Weights of a small transformer language model: gated attention, capped logits.
Each number is 50 + 12 x the weight over its row's rms, rounded and kept within 0 to 99. Layers, rows and columns count from 0. The size before them is the row's rms in percent of the matrix's.

# up: layer 4 MLP up, 640x160, rms 0.132, rows 85-127, columns 80-159
# down: layer 4 MLP down (transposed), 640x160, rms 0.0686, rows 85-126, columns 80-159
up85 097:39 51 51 50 41 32 36 57 42 59 64 47 46 40 47 49 49 40 35 44 32 53 58 66 48 45 49 32 71 42 61 52 60 51 62 46 59 38 59 62 39 61 51 25 57 41 47 49 64 46 29 35 57 63 62 74 39 61 59 65 47 52 44 39 07 35 58 53 60 55 60 90 72 75 56 54 66 40 51 37
down85 099:44 46 51 62 52 43 56 49 69 57 55 19 48 20 62 44 40 41 68 62 54 30 40 39 48 50 46 50 34 60 40 38 70 41 52 47 43 66 43 44 32 48 46 61 44 33 78 51 63 61 54 51 60 67 51 27 53 50 65 47 63 60 65 49 51 51 45 41 54 37 60 58 79 42 51 35 48 54 54 40
up86 106:54 61 38 46 28 46 52 35 55 60 48 43 57 49 62 47 33 37 55 49 51 21 27 58 47 61 59 49 53 43 66 60 40 47 66 52 56 56 61 55 29 60 56 30 84 70 41 38 44 50 57 44 54 43 58 35 60 49 64 43 10 41 15 50 63 46 65 47 50 44 56 61 42 44 39 63 37 47 32 58
down86 101:58 60 46 26 55 46 41 63 62 61 44 51 46 35 37 57 28 31 55 34 42 53 53 64 58 30 47 37 48 31 32 42 49 66 70 57 57 36 51 55 35 61 37 31 42 32 52 42 46 58 35 58 46 27 56 57 17 57 42 61 30 60 66 48 39 37 55 60 53 44 37 52 81 55 31 46 48 41 48 58
up87 102:56 39 63 47 72 43 55 34 53 62 48 51 42 54 58 59 49 54 44 42 53 55 34 41 44 37 50 45 41 65 66 72 43 47 27 48 49 51 40 50 51 27 53 47 56 65 18 41 73 70 44 54 64 43 57 45 55 47 41 66 39 46 46 54 39 58 48 26 52 58 28 45 38 38 62 63 67 61 41 60
down87 094:63 55 06 58 60 53 62 75 58 28 28 59 52 43 51 52 41 41 26 40 46 38 44 45 42 42 60 50 42 60 46 57 44 60 48 53 65 39 51 50 46 59 43 39 47 42 36 59 34 53 49 29 48 60 56 51 50 50 64 65 61 52 52 51 58 47 51 49 30 36 59 52 48 44 34 41 39 54 47 82
up88 094:50 46 39 64 37 47 64 42 56 55 34 40 54 41 45 42 49 49 53 62 74 39 47 63 54 87 82 71 46 55 46 49 27 71 40 34 55 37 73 56 53 47 60 38 52 65 49 63 52 40 55 51 63 57 55 41 45 51 58 45 50 76 65 40 48 61 59 31 57 39 50 40 65 29 54 51 40 33 61 65
down88 093:47 73 51 69 43 42 53 40 63 34 64 47 43 38 54 40 56 48 63 52 42 34 49 55 51 50 52 55 44 34 25 70 43 49 54 62 51 50 18 44 36 56 42 54 75 54 34 56 53 71 57 37 31 72 36 69 51 45 65 43 56 57 47 66 35 64 68 55 62 71 54 49 56 62 32 66 73 52 44 56
up89 108:44 51 56 66 58 38 53 31 51 50 34 73 59 39 51 43 52 46 50 37 47 39 61 55 62 39 48 50 60 56 57 41 62 57 37 44 39 60 36 54 39 41 70 63 29 58 68 39 72 46 71 53 44 54 53 46 70 72 77 51 55 34 57 43 59 75 58 39 44 43 43 36 51 58 44 44 34 80 14 53
down89 103:48 36 56 36 62 65 46 48 59 75 32 56 52 69 40 38 50 40 48 20 60 63 62 64 32 55 23 29 62 60 62 54 57 55 38 60 33 45 57 54 33 61 49 58 48 54 54 76 62 58 68 49 68 51 37 41 47 54 39 56 69 51 56 46 54 57 59 65 45 45 60 41 70 53 55 77 45 47 41 62
up90 101:63 46 60 57 44 49 10 45 78 59 65 46 61 55 46 36 31 66 37 56 77 56 56 50 36 52 29 42 53 49 55 49 49 45 64 26 61 48 32 38 50 67 45 70 55 46 57 61 61 46 45 64 65 58 66 31 62 51 55 60 54 49 58 37 42 48 54 49 44 58 56 41 64 47 70 62 56 44 25 19
down90 097:64 58 48 46 49 41 68 58 57 48 77 59 37 64 35 60 58 47 64 57 31 47 42 55 57 37 59 57 34 47 56 31 44 57 48 49 53 51 44 58 44 63 42 52 61 57 49 54 41 84 60 53 36 44 42 75 57 47 66 34 39 50 18 35 49 53 53 48 66 33 46 48 37 63 39 63 50 63 50 46
up91 108:51 55 68 55 47 39 48 46 57 47 55 49 50 32 33 74 73 67 48 34 30 36 51 67 41 39 48 37 55 47 46 33 36 43 42 58 49 55 52 28 52 44 43 43 42 42 63 39 51 53 64 35 62 44 42 34 22 48 41 63 69 40 52 51 54 41 65 63 28 42 61 55 42 77 37 44 43 82 45 52
down91 106:33 50 55 33 53 41 48 30 62 48 76 69 61 54 31 74 58 42 48 47 33 46 34 43 80 45 54 53 39 34 51 57 50 73 38 68 48 51 41 58 46 70 40 52 41 54 68 53 47 43 69 37 58 52 49 38 47 27 36 64 45 50 56 54 44 69 52 40 57 68 49 77 37 41 50 43 50 34 45 50
up92 088:61 45 29 48 67 31 42 52 48 35 58 54 50 45 53 48 41 34 46 40 45 52 63 49 60 39 43 53 63 26 63 53 44 50 48 67 56 63 40 57 35 53 55 57 51 31 51 49 49 52 63 57 49 75 65 40 58 27 49 46 48 69 72 39 64 33 68 66 46 46 54 15 48 67 20 50 49 47 55 64
down92 100:48 44 45 35 44 50 56 53 67 53 83 37 68 51 73 19 66 47 47 33 59 61 53 44 43 46 63 59 57 62 50 48 49 32 58 43 46 33 47 47 37 44 53 48 41 63 53 48 58 35 33 54 34 54 61 52 57 40 57 39 69 27 34 41 43 75 40 44 48 47 62 45 42 39 69 55 51 24 71 48
up93 101:42 46 48 39 40 52 57 52 39 38 52 34 30 50 64 49 50 68 53 39 43 64 49 23 39 46 37 28 59 53 55 63 76 36 36 57 52 46 59 45 64 51 49 47 43 62 54 55 65 68 49 59 43 41 61 62 68 56 55 20 56 63 51 64 20 35 68 72 43 53 56 34 63 45 72 42 68 56 50 51
down93 100:45 26 45 70 45 53 32 58 45 45 73 76 54 59 52 44 79 37 34 62 52 58 52 55 34 59 47 63 74 37 60 47 59 48 74 53 52 47 36 71 43 62 45 42 37 44 60 65 65 55 44 38 66 40 64 53 38 37 19 56 51 48 43 59 48 48 62 55 43 45 71 44 56 51 50 36 53 50 53 47
up94 106:72 52 47 42 44 42 73 56 58 57 40 53 53 72 49 43 43 63 43 58 48 43 40 40 55 45 56 39 58 67 65 24 40 34 40 43 24 37 69 63 56 57 39 36 30 47 38 56 42 33 49 50 51 59 51 36 32 39 65 63 58 77 48 73 38 39 56 57 48 57 67 58 59 72 20 45 54 49 38 52
down94 106:42 34 75 61 53 67 37 63 52 74 45 47 77 37 68 32 55 74 48 60 39 79 50 38 62 51 48 63 70 69 44 70 42 55 53 54 33 53 58 60 63 51 59 55 47 61 39 61 68 44 41 41 44 38 38 61 54 64 61 39 34 51 37 50 33 59 45 45 44 38 40 42 48 47 83 45 59 57 81 48
up95 098:36 31 54 39 67 51 41 21 46 45 53 50 47 42 43 26 43 34 47 54 56 41 46 27 41 68 49 44 80 44 78 62 49 41 20 57 67 50 53 58 59 25 79 46 64 63 48 32 45 59 46 45 42 50 49 43 66 48 44 66 52 53 62 37 31 51 54 69 71 53 59 62 42 47 28 46 38 45 53 57
down95 106:45 33 28 38 61 40 80 54 62 56 74 40 42 18 74 67 59 49 30 40 36 59 60 51 40 45 71 48 44 60 43 66 43 43 69 61 47 38 73 52 43 55 46 45 56 60 44 44 48 54 43 38 31 59 59 55 57 62 48 64 35 54 55 59 47 60 42 28 51 55 51 75 47 50 51 66 42 52 53 57
up96 098:68 37 23 51 37 56 45 47 72 44 60 47 68 57 46 50 65 30 52 54 49 26 55 57 51 37 68 43 59 46 36 48 61 69 56 47 54 63 54 57 58 46 26 21 66 53 53 59 52 31 32 47 62 65 43 46 42 65 42 41 40 55 51 54 54 43 75 59 50 52 56 62 50 75 54 52 50 40 62 41
down96 094:71 43 60 60 48 50 86 46 27 44 43 71 35 67 59 60 41 64 62 70 35 42 63 14 54 37 61 67 37 45 44 52 57 39 44 50 52 34 64 50 42 69 54 51 29 59 50 47 48 48 61 54 43 45 49 45 46 41 61 30 28 43 56 47 35 44 56 63 51 47 58 54 54 44 33 67 48 51 31 44
up97 113:38 78 58 34 42 53 29 37 61 50 47 53 33 37 40 54 58 51 53 32 67 47 63 25 54 67 52 55 55 69 58 55 63 53 39 66 44 36 42 13 39 59 41 49 43 55 22 55 68 38 66 59 59 66 44 55 48 38 57 53 63 55 48 63 55 36 41 56 53 48 56 55 55 44 48 20 54 50 61 28
down97 104:55 29 52 23 48 55 52 71 55 48 47 68 57 44 86 63 41 34 68 66 42 60 50 36 52 64 33 52 55 57 49 45 70 59 37 49 61 59 37 58 54 39 59 54 67 56 55 73 52 80 53 45 34 64 26 56 47 50 40 47 33 64 57 42 40 35 43 37 52 43 62 41 59 52 64 46 47 41 46 59
up98 102:44 62 52 52 43 44 71 44 30 63 34 57 74 71 43 64 33 48 34 59 50 34 46 49 50 59 64 35 48 46 50 58 45 35 59 52 39 40 50 41 33 69 44 54 35 59 60 45 38 39 48 38 77 45 35 54 48 34 60 51 45 44 49 40 41 40 42 45 56 28 44 47 51 69 42 58 49 42 63 34
down98 100:76 65 29 72 63 47 29 53 61 46 45 72 33 36 37 27 48 33 50 52 60 39 59 66 38 55 59 57 55 54 60 43 45 49 29 53 42 37 43 44 48 51 60 42 80 58 49 57 49 56 61 42 57 31 50 60 48 45 68 46 67 49 44 31 41 26 56 56 50 33 58 61 55 52 30 57 56 47 46 41
up99 094:77 49 45 44 40 51 31 49 52 51 49 49 45 37 34 73 25 51 40 45 43 57 51 40 59 72 35 35 56 48 33 55 50 66 44 62 64 52 64 70 28 40 54 33 33 64 47 28 69 35 67 46 62 60 66 61 25 61 51 41 59 54 40 32 44 42 64 47 54 36 33 62 53 50 41 52 49 47 45 40
down99 096:55 49 61 43 59 39 75 47 43 44 58 82 28 75 54 53 65 54 58 47 36 39 47 43 57 54 43 50 56 62 57 58 39 46 47 34 52 41 43 74 69 59 46 76 52 45 51 25 46 56 35 48 52 48 41 52 64 53 63 49 66 34 56 48 35 56 53 67 53 40 53 46 68 50 39 47 43 54 72 57
up100 118:26 37 46 52 36 58 33 62 33 44 43 58 42 56 65 62 50 50 48 27 67 71 31 58 46 32 29 72 47 43 60 31 51 37 37 44 31 53 47 60 51 58 48 48 71 50 57 57 55 65 56 53 58 62 40 66 54 51 52 43 40 59 59 54 41 64 28 51 38 43 70 65 49 59 47 32 54 46 63 47
down100 107:48 46 64 42 35 73 44 60 54 35 77 49 55 33 63 54 47 53 62 60 62 58 57 49 35 42 53 44 46 34 54 45 39 25 48 39 49 49 72 66 40 65 32 48 59 43 37 48 38 55 58 54 42 48 42 56 49 54 32 48 43 43 54 34 46 54 52 10 51 79 47 51 44 36 59 45 40 62 53 69
up101 082:55 59 39 49 53 49 59 57 40 33 21 43 70 49 53 53 40 58 75 59 59 42 41 57 46 22 44 59 53 43 51 39 51 56 36 59 52 36 58 64 45 53 60 38 54 44 51 49 61 53 67 38 56 27 59 47 43 62 47 64 36 39 57 47 46 54 45 51 60 43 46 60 52 65 52 51 53 61 57 46
down101 098:27 46 59 56 61 51 67 39 61 54 44 38 69 33 49 43 65 80 47 61 38 55 35 52 45 54 41 46 56 62 39 62 49 57 47 23 58 58 36 32 25 64 35 64 32 69 59 34 52 46 36 57 44 47 50 48 53 37 45 45 64 60 34 43 63 49 55 52 57 57 42 36 41 65 65 59 54 47 72 46
up102 125:52 59 70 61 46 49 48 50 62 66 67 33 73 82 67 47 54 51 39 50 44 68 54 45 46 49 53 48 52 34 49 54 28 24 39 78 44 83 51 43 53 55 52 50 54 43 34 37 55 49 51 47 51 40 34 33 53 46 61 53 57 52 68 43 35 54 32 60 24 50 62 67 65 51 64 52 38 66 52 28
down102 103:54 51 62 38 35 55 58 65 62 31 43 53 61 60 61 44 42 38 38 63 67 47 42 36 43 46 46 24 59 71 50 42 47 56 62 48 20 46 48 56 74 38 48 54 39 65 56 75 36 64 37 48 55 53 30 46 42 40 50 81 44 60 67 59 39 40 55 48 41 52 56 34 64 46 46 46 54 49 55 27
up103 090:56 59 45 38 46 34 43 62 34 39 47 52 54 52 65 70 37 73 28 78 57 39 42 51 59 65 50 52 53 43 52 37 60 60 44 58 40 88 39 55 63 74 43 27 60 36 32 50 59 46 65 60 22 39 64 30 53 38 40 37 52 51 53 51 51 67 27 63 58 41 36 71 53 53 61 52 48 36 61 50
down103 099:30 29 63 42 58 48 51 61 75 59 50 54 60 37 40 38 53 43 61 55 37 54 55 54 51 54 40 62 43 59 48 48 49 67 29 21 48 53 52 34 70 58 37 43 53 55 56 31 28 49 52 71 40 43 59 48 69 49 20 71 53 48 46 50 73 37 67 41 49 60 50 35 53 59 61 47 61 58 58 61
up104 105:49 49 67 52 50 80 61 72 50 63 64 61 66 30 68 48 43 71 53 45 42 39 62 55 59 44 71 32 45 41 51 67 57 52 56 50 41 47 43 47 34 80 38 41 49 50 55 39 52 46 49 58 48 52 40 67 50 54 31 26 47 56 57 47 48 61 58 25 73 54 60 49 50 51 37 56 66 44 57 44
down104 100:48 44 46 46 42 32 24 33 60 53 42 44 45 54 59 31 54 49 41 37 45 54 52 44 51 42 33 54 67 43 50 27 49 36 49 38 66 61 67 57 40 58 60 51 51 44 62 52 51 40 58 57 47 38 64 50 77 54 26 38 60 55 56 74 55 58 30 55 51 40 55 45 51 38 52 53 51 38 51 46
up105 095:40 55 54 71 69 44 58 61 60 49 46 45 57 58 50 28 47 54 33 49 41 47 66 56 63 61 41 48 66 55 55 67 51 61 42 43 59 67 56 47 25 46 56 59 60 67 54 30 58 52 74 41 33 62 74 72 55 50 48 55 68 64 30 28 63 49 25 31 39 46 61 42 69 49 34 55 55 55 45 40
down105 091:53 38 59 48 53 58 30 32 44 47 47 57 53 64 49 41 67 46 47 59 68 44 64 55 44 54 46 29 59 30 44 59 58 43 52 55 50 52 54 55 47 63 71 41 57 38 38 38 40 25 48 56 43 54 60 45 64 58 46 40 51 38 63 65 51 47 63 49 58 38 30 61 63 52 62 73 52 52 56 53
up106 096:59 56 53 36 35 58 43 22 43 40 65 54 51 42 62 68 42 47 57 42 48 30 45 32 46 59 17 33 56 33 37 55 63 63 44 45 33 21 52 60 59 65 53 16 41 46 48 63 60 53 37 48 42 49 38 55 46 48 66 46 65 33 52 58 52 45 82 36 49 41 49 57 57 40 65 49 43 49 37 56
down106 095:41 51 61 67 51 60 61 64 56 46 41 29 47 19 24 84 43 31 30 53 57 78 48 46 32 42 53 47 37 51 55 72 50 46 64 37 40 36 41 45 70 31 68 44 47 68 38 50 46 36 68 57 45 45 52 46 36 55 42 45 67 56 39 41 53 53 36 48 60 44 83 49 48 75 51 48 46 30 47 52
up107 107:44 30 55 35 37 48 22 66 37 49 64 57 61 42 47 27 60 40 62 39 36 54 32 54 51 44 56 48 53 58 55 54 66 58 46 50 36 58 64 49 61 44 76 40 43 50 56 60 53 44 74 46 44 53 46 61 53 53 44 60 40 48 70 39 43 53 40 54 72 29 59 68 46 47 54 51 56 24 62 40
down107 109:60 41 62 39 39 39 60 23 43 58 64 44 58 45 72 49 56 47 44 60 48 33 60 36 37 61 50 68 74 48 38 61 58 54 62 40 49 59 55 43 37 41 50 81 40 44 45 44 51 68 31 58 62 65 53 51 34 45 38 38 58 40 45 64 69 61 37 51 24 55 21 60 67 38 39 56 56 49 67 52
up108 098:47 56 43 51 52 41 56 33 39 62 57 49 43 66 68 65 71 42 78 60 58 59 38 41 55 54 72 57 51 25 61 42 29 63 53 61 61 56 57 30 43 42 43 51 45 63 62 45 32 29 56 38 45 69 47 47 28 60 49 47 44 60 56 49 54 46 60 33 47 35 57 42 61 68 55 54 52 42 47 66
down108 100:58 47 57 29 60 19 38 35 54 49 49 70 41 55 49 54 70 46 34 63 72 54 54 37 53 30 64 66 44 45 53 52 35 28 33 65 38 46 48 35 47 42 84 54 48 64 44 50 51 34 24 42 54 60 57 60 55 45 49 64 61 37 38 63 48 43 42 56 51 72 66 35 61 41 58 45 55 47 50 83
up109 087:59 56 45 36 64 46 47 46 28 60 41 56 61 44 60 39 57 43 37 63 48 53 50 45 33 30 64 46 57 41 53 51 34 52 62 70 43 34 66 75 56 67 61 56 52 51 43 54 65 83 68 44 52 45 59 40 37 26 45 41 36 37 65 45 57 67 31 40 36 61 39 54 52 60 45 43 63 58 47 21
down109 101:42 47 25 58 54 45 44 56 63 48 58 35 54 43 20 45 64 45 54 65 43 63 22 37 61 59 50 68 67 65 36 49 44 58 35 61 37 57 41 48 60 47 52 68 63 45 79 51 39 44 62 44 29 62 55 51 53 69 86 45 57 57 40 51 51 58 60 64 39 42 58 33 56 57 58 64 44 63 53 70
up110 092:38 55 54 66 38 55 70 57 22 53 46 58 52 49 20 51 39 39 52 52 69 59 47 51 51 44 60 32 51 28 53 36 42 45 37 53 68 48 44 64 40 43 48 51 52 54 45 34 42 36 55 29 69 59 38 41 47 32 06 38 53 57 42 58 47 47 47 59 56 53 45 54 53 50 59 15 44 50 27 72
down110 108:50 52 64 51 66 53 37 40 45 56 50 40 32 57 39 42 66 45 59 42 56 32 35 67 47 43 43 44 43 72 53 39 39 33 39 52 45 44 55 55 61 77 42 65 46 37 73 44 44 65 34 48 32 50 51 48 83 33 55 46 70 70 55 71 72 47 60 84 48 78 48 40 61 59 59 72 58 39 45 48
up111 129:59 47 60 53 50 39 39 58 58 42 42 48 46 44 59 28 27 58 28 28 64 46 43 37 44 75 43 28 55 42 60 50 30 59 61 45 67 56 73 44 51 44 27 48 19 52 50 61 41 55 63 49 40 53 61 38 56 52 54 53 38 37 32 49 33 31 43 58 36 35 49 63 47 33 71 38 62 39 55 37
down111 118:56 33 50 55 56 52 38 47 47 59 40 41 48 47 58 40 43 52 53 48 46 55 65 51 42 51 38 51 51 61 55 46 28 50 41 51 62 50 37 66 30 24 07 55 40 68 28 61 66 41 59 21 46 47 51 42 35 41 40 40 58 46 62 32 49 43 31 39 69 30 67 51 68 42 54 51 55 52 39 62
up112 087:54 45 49 42 45 62 74 82 53 56 24 44 36 56 49 61 45 43 46 48 64 72 39 49 42 39 60 40 46 33 43 38 46 54 43 35 48 58 56 57 43 60 35 68 27 63 32 69 51 79 47 50 27 42 47 43 46 44 49 50 59 81 64 15 52 48 45 62 36 46 67 51 42 59 67 82 41 67 48 48
down112 099:56 47 53 46 71 63 44 19 59 46 42 71 68 72 59 56 40 44 52 54 52 53 64 57 38 52 38 41 54 61 52 69 61 49 67 50 48 42 24 46 55 46 69 44 52 19 35 40 66 52 64 38 60 50 56 50 37 58 54 68 57 27 43 88 51 57 53 34 51 22 43 47 50 64 46 27 38 48 55 37
up113 092:53 25 35 60 43 39 48 62 42 52 40 59 64 41 49 48 17 53 66 31 59 50 45 64 63 44 45 71 32 49 67 49 60 52 54 30 65 56 44 73 36 45 48 47 35 36 46 62 45 66 67 42 31 58 37 62 41 33 55 64 27 64 63 40 52 63 48 53 54 49 24 36 41 49 50 41 85 47 45 46
down113 092:63 37 45 42 58 82 69 13 28 48 57 49 57 66 64 47 65 59 55 61 58 63 42 43 57 61 30 45 60 54 28 57 51 65 48 28 29 40 44 36 57 37 67 39 30 49 35 68 62 45 41 46 41 84 50 69 52 45 50 67 46 38 27 40 58 53 39 36 51 46 54 44 45 72 42 49 61 55 35 35
up114 115:52 70 53 72 56 41 27 54 27 34 52 62 70 39 47 46 70 54 61 24 52 63 66 51 63 41 40 65 45 47 56 63 34 44 46 68 57 61 45 58 50 36 33 56 51 48 35 32 51 33 29 39 33 58 44 47 40 68 41 60 50 51 45 58 58 39 64 54 49 50 54 53 51 58 36 62 60 56 47 47
down114 113:50 59 66 75 53 62 41 55 53 63 57 45 84 42 64 27 32 38 42 71 87 50 45 53 55 53 49 57 44 62 61 55 78 48 50 58 33 49 52 38 53 40 64 47 51 39 56 59 64 65 51 54 67 49 59 64 51 46 50 43 52 53 64 75 48 47 58 31 58 45 51 09 50 38 43 47 44 39 52 48
up115 083:44 35 68 59 73 52 66 33 29 54 42 37 40 48 45 45 57 52 59 51 35 77 41 49 54 53 60 43 39 32 45 75 50 42 55 30 83 37 41 59 45 54 67 46 45 49 41 53 46 21 45 56 56 48 53 46 34 53 53 65 52 45 49 42 33 33 42 56 38 36 34 80 66 50 31 41 29 37 55 49
down115 096:52 56 66 40 43 41 73 69 66 36 53 49 45 27 60 44 36 39 54 42 68 50 40 58 54 54 48 39 63 60 33 46 51 53 52 53 29 68 68 47 32 47 37 58 56 71 38 56 51 72 48 35 56 51 33 57 48 42 52 29 43 39 25 45 54 53 33 49 54 70 47 35 68 44 77 49 62 51 51 58
up116 095:62 92 17 60 31 45 47 28 51 71 38 39 57 49 60 34 54 56 55 66 59 45 48 42 56 59 54 49 85 54 52 45 56 59 47 62 54 51 49 85 72 63 53 47 68 66 49 29 43 59 35 44 53 55 39 43 31 51 67 45 48 45 43 54 64 51 43 69 66 55 41 58 54 59 60 39 49 46 58 65
down116 101:49 39 40 58 50 63 30 66 43 38 49 51 65 52 49 25 51 36 64 55 25 39 48 57 52 62 41 62 39 62 44 65 40 51 53 51 32 46 31 40 46 59 49 43 64 68 51 58 45 55 49 41 53 44 50 58 62 78 51 58 74 61 35 60 58 34 59 54 53 67 58 32 70 28 50 63 59 55 45 59
up117 109:52 69 51 44 44 42 54 61 54 45 65 59 51 62 48 50 64 38 43 60 44 40 39 47 71 55 33 55 73 64 42 52 55 67 62 59 42 43 28 46 42 63 66 45 37 32 65 65 43 42 66 45 31 62 70 59 68 44 52 65 49 57 56 70 45 45 58 66 32 60 64 56 37 43 34 41 48 53 41 49
down117 094:52 41 42 48 60 35 71 56 59 38 61 64 62 63 58 26 57 48 45 46 56 55 50 35 39 66 52 52 52 55 48 56 45 35 76 45 45 48 55 38 33 44 59 40 42 61 53 48 58 37 44 46 49 67 46 52 62 57 43 48 77 58 41 44 66 72 63 52 45 62 52 44 46 50 48 34 64 58 55 51
up118 095:52 51 56 57 43 66 63 46 33 51 50 66 31 63 66 58 44 53 47 46 40 39 50 58 25 57 54 52 55 39 34 38 53 59 72 68 52 50 52 44 58 30 49 46 52 37 32 34 50 42 44 37 38 45 44 47 27 57 58 48 61 63 39 57 57 55 45 63 45 49 60 65 82 42 70 33 35 56 56 34
down118 096:63 51 43 38 52 54 38 47 55 50 56 59 50 73 44 23 51 54 65 73 36 49 46 47 45 49 48 56 43 52 36 47 53 50 56 33 28 49 34 34 54 43 42 39 80 49 61 67 47 41 72 23 44 54 27 53 55 49 71 38 57 61 54 73 80 65 40 40 51 55 60 43 54 58 39 70 40 41 60 68
up119 091:43 58 56 69 55 57 64 48 42 42 37 56 35 55 63 44 55 69 47 55 46 60 44 35 72 68 52 46 37 73 35 41 69 60 48 36 50 54 38 60 54 55 49 38 35 46 52 61 60 48 55 37 40 34 45 75 58 59 34 55 29 50 38 40 44 46 57 52 53 81 49 48 22 65 40 26 57 49 27 57
down119 099:28 46 21 57 61 24 32 76 34 38 62 65 59 59 53 51 63 58 35 41 57 49 35 46 65 42 65 62 29 58 65 43 48 61 55 48 42 46 58 52 38 66 54 49 33 53 46 27 60 45 40 59 73 35 69 56 61 54 51 47 31 49 50 54 65 58 42 39 49 52 49 55 62 53 40 40 44 42 51 70
up120 108:41 41 43 49 60 53 35 43 53 49 23 65 71 68 35 56 60 65 48 43 29 42 40 60 60 45 59 27 36 58 58 65 45 30 61 66 56 60 59 61 48 47 62 49 45 46 60 42 60 53 42 44 47 28 48 62 64 52 41 61 25 50 61 41 64 43 61 53 40 69 53 57 50 36 25 42 38 50 49 36
down120 109:49 58 44 57 60 57 43 53 66 50 28 59 43 64 36 51 73 74 73 42 47 49 39 57 68 36 50 64 62 44 63 44 58 54 54 51 47 58 27 57 37 17 42 36 40 54 40 64 58 37 41 41 30 52 45 63 53 41 46 22 55 61 20 53 66 41 38 42 55 50 57 55 56 30 61 56 34 47 34 53
up121 104:53 44 44 15 39 38 43 44 53 43 53 57 78 35 61 47 59 73 54 57 60 42 62 54 50 67 53 55 63 31 56 32 46 53 64 52 34 53 61 51 40 42 53 43 46 57 63 40 64 51 42 55 41 43 31 59 42 48 32 34 71 65 43 49 41 50 54 34 58 54 43 53 43 38 50 68 45 32 41 39
down121 106:47 54 57 65 47 51 50 44 46 35 56 55 60 54 27 46 27 48 53 47 54 63 50 68 45 39 51 43 58 54 41 78 44 35 65 57 39 64 50 36 46 53 78 44 55 36 51 59 60 45 66 40 36 54 54 48 55 43 35 40 12 44 41 65 33 41 58 46 54 34 45 49 64 71 40 51 54 37 68 33
up122 086:43 63 57 56 38 34 58 26 41 37 50 45 62 32 49 63 45 51 51 28 47 60 34 38 53 57 41 43 58 46 69 52 44 45 64 73 40 64 45 45 44 40 46 60 36 33 31 52 34 61 38 39 39 43 41 55 53 56 56 50 55 45 41 38 56 61 64 42 37 67 53 35 61 32 71 62 61 72 52 61
down122 092:62 50 67 56 38 49 53 64 74 36 51 59 50 59 67 46 42 65 63 52 47 48 43 65 61 48 70 65 27 70 44 45 59 43 32 37 46 44 48 81 62 33 48 42 54 72 40 38 49 53 53 36 62 45 63 45 32 37 42 57 57 34 70 65 55 31 33 93 52 51 43 56 58 41 28 46 42 51 35 36
up123 097:41 51 68 48 75 65 40 66 53 58 61 56 51 57 70 57 72 67 19 35 53 41 38 61 46 31 42 35 74 53 47 55 33 41 66 51 45 53 39 28 49 44 49 49 36 37 68 41 39 43 47 35 62 50 28 68 54 64 45 37 22 58 60 37 49 48 56 57 44 49 44 56 59 61 59 46 43 56 64 54
down123 098:33 41 47 55 77 41 40 27 56 61 40 33 43 64 42 31 55 34 54 43 45 44 52 43 70 62 38 59 41 41 62 55 65 55 54 50 47 34 62 48 38 42 61 36 40 59 49 62 40 59 37 45 54 46 35 28 63 48 40 56 61 39 65 54 52 35 57 47 67 39 44 45 59 46 34 47 47 38 29 33
up124 071:93 45 60 62 55 57 50 58 58 35 40 38 55 54 59 58 36 52 31 71 51 51 68 55 48 68 41 60 44 44 65 77 45 40 40 67 55 41 37 73 56 58 61 57 63 34 49 49 30 44 58 37 45 63 50 49 65 42 45 51 38 68 43 68 75 67 47 20 50 43 60 54 63 30 47 57 52 49 60 69
down124 086:45 61 51 39 68 53 59 53 86 53 64 40 63 55 52 31 70 62 74 39 48 34 39 29 62 46 48 41 48 46 61 36 49 73 58 42 47 69 52 43 43 37 46 66 53 58 46 41 58 41 45 50 44 36 54 47 44 40 52 50 65 56 55 31 37 55 68 48 43 52 43 20 49 40 40 62 46 49 45 41
up125 098:49 55 37 33 46 44 49 61 34 35 42 29 61 59 61 57 65 71 39 46 57 68 46 45 46 66 62 61 51 28 55 56 56 38 46 51 33 61 58 52 50 62 48 53 57 55 36 36 39 64 53 64 44 57 51 31 55 58 41 34 63 47 53 39 28 50 35 34 56 53 55 50 53 65 46 48 43 40 49 45
down125 098:50 45 59 64 81 33 51 35 54 53 46 70 35 43 44 52 62 17 37 67 52 46 81 44 46 52 38 86 56 54 50 68 41 45 48 48 32 53 48 45 66 58 67 67 39 50 57 62 46 53 46 47 60 47 75 45 85 40 51 47 58 54 38 69 71 46 61 69 42 51 58 68 68 39 41 32 53 45 67 52
up126 093:40 44 52 57 48 43 63 53 59 52 51 58 79 35 68 36 56 32 58 52 51 54 46 62 45 63 47 37 64 45 38 57 44 44 49 45 52 33 63 58 65 54 81 55 24 48 86 42 52 44 62 52 68 50 46 65 36 45 60 55 40 52 54 52 47 41 65 46 50 76 32 58 44 38 56 56 43 53 49 21
down126 099:46 55 47 34 47 40 57 41 59 48 64 34 48 80 53 52 40 72 36 41 39 53 39 59 47 48 43 60 61 64 68 46 49 39 45 54 46 46 56 50 28 83 42 64 50 51 49 51 42 48 42 28 48 64 52 45 53 28 50 60 68 56 61 53 48 53 52 48 56 24 38 40 52 70 43 49 26 52 29 84
up127 091:39 78 45 28 63 39 53 40 44 44 42 58 42 63 33 57 40 45 40 50 57 63 63 36 60 50 61 54 37 59 50 58 34 56 30 34 57 54 32 68 45 47 48 58 66 57 54 44 53 30 72 45 38 66 72 58 60 31 53 64 59 26 51 26 66 50 41 44 43 63 61 43 55 41 39 68 33 58 43 61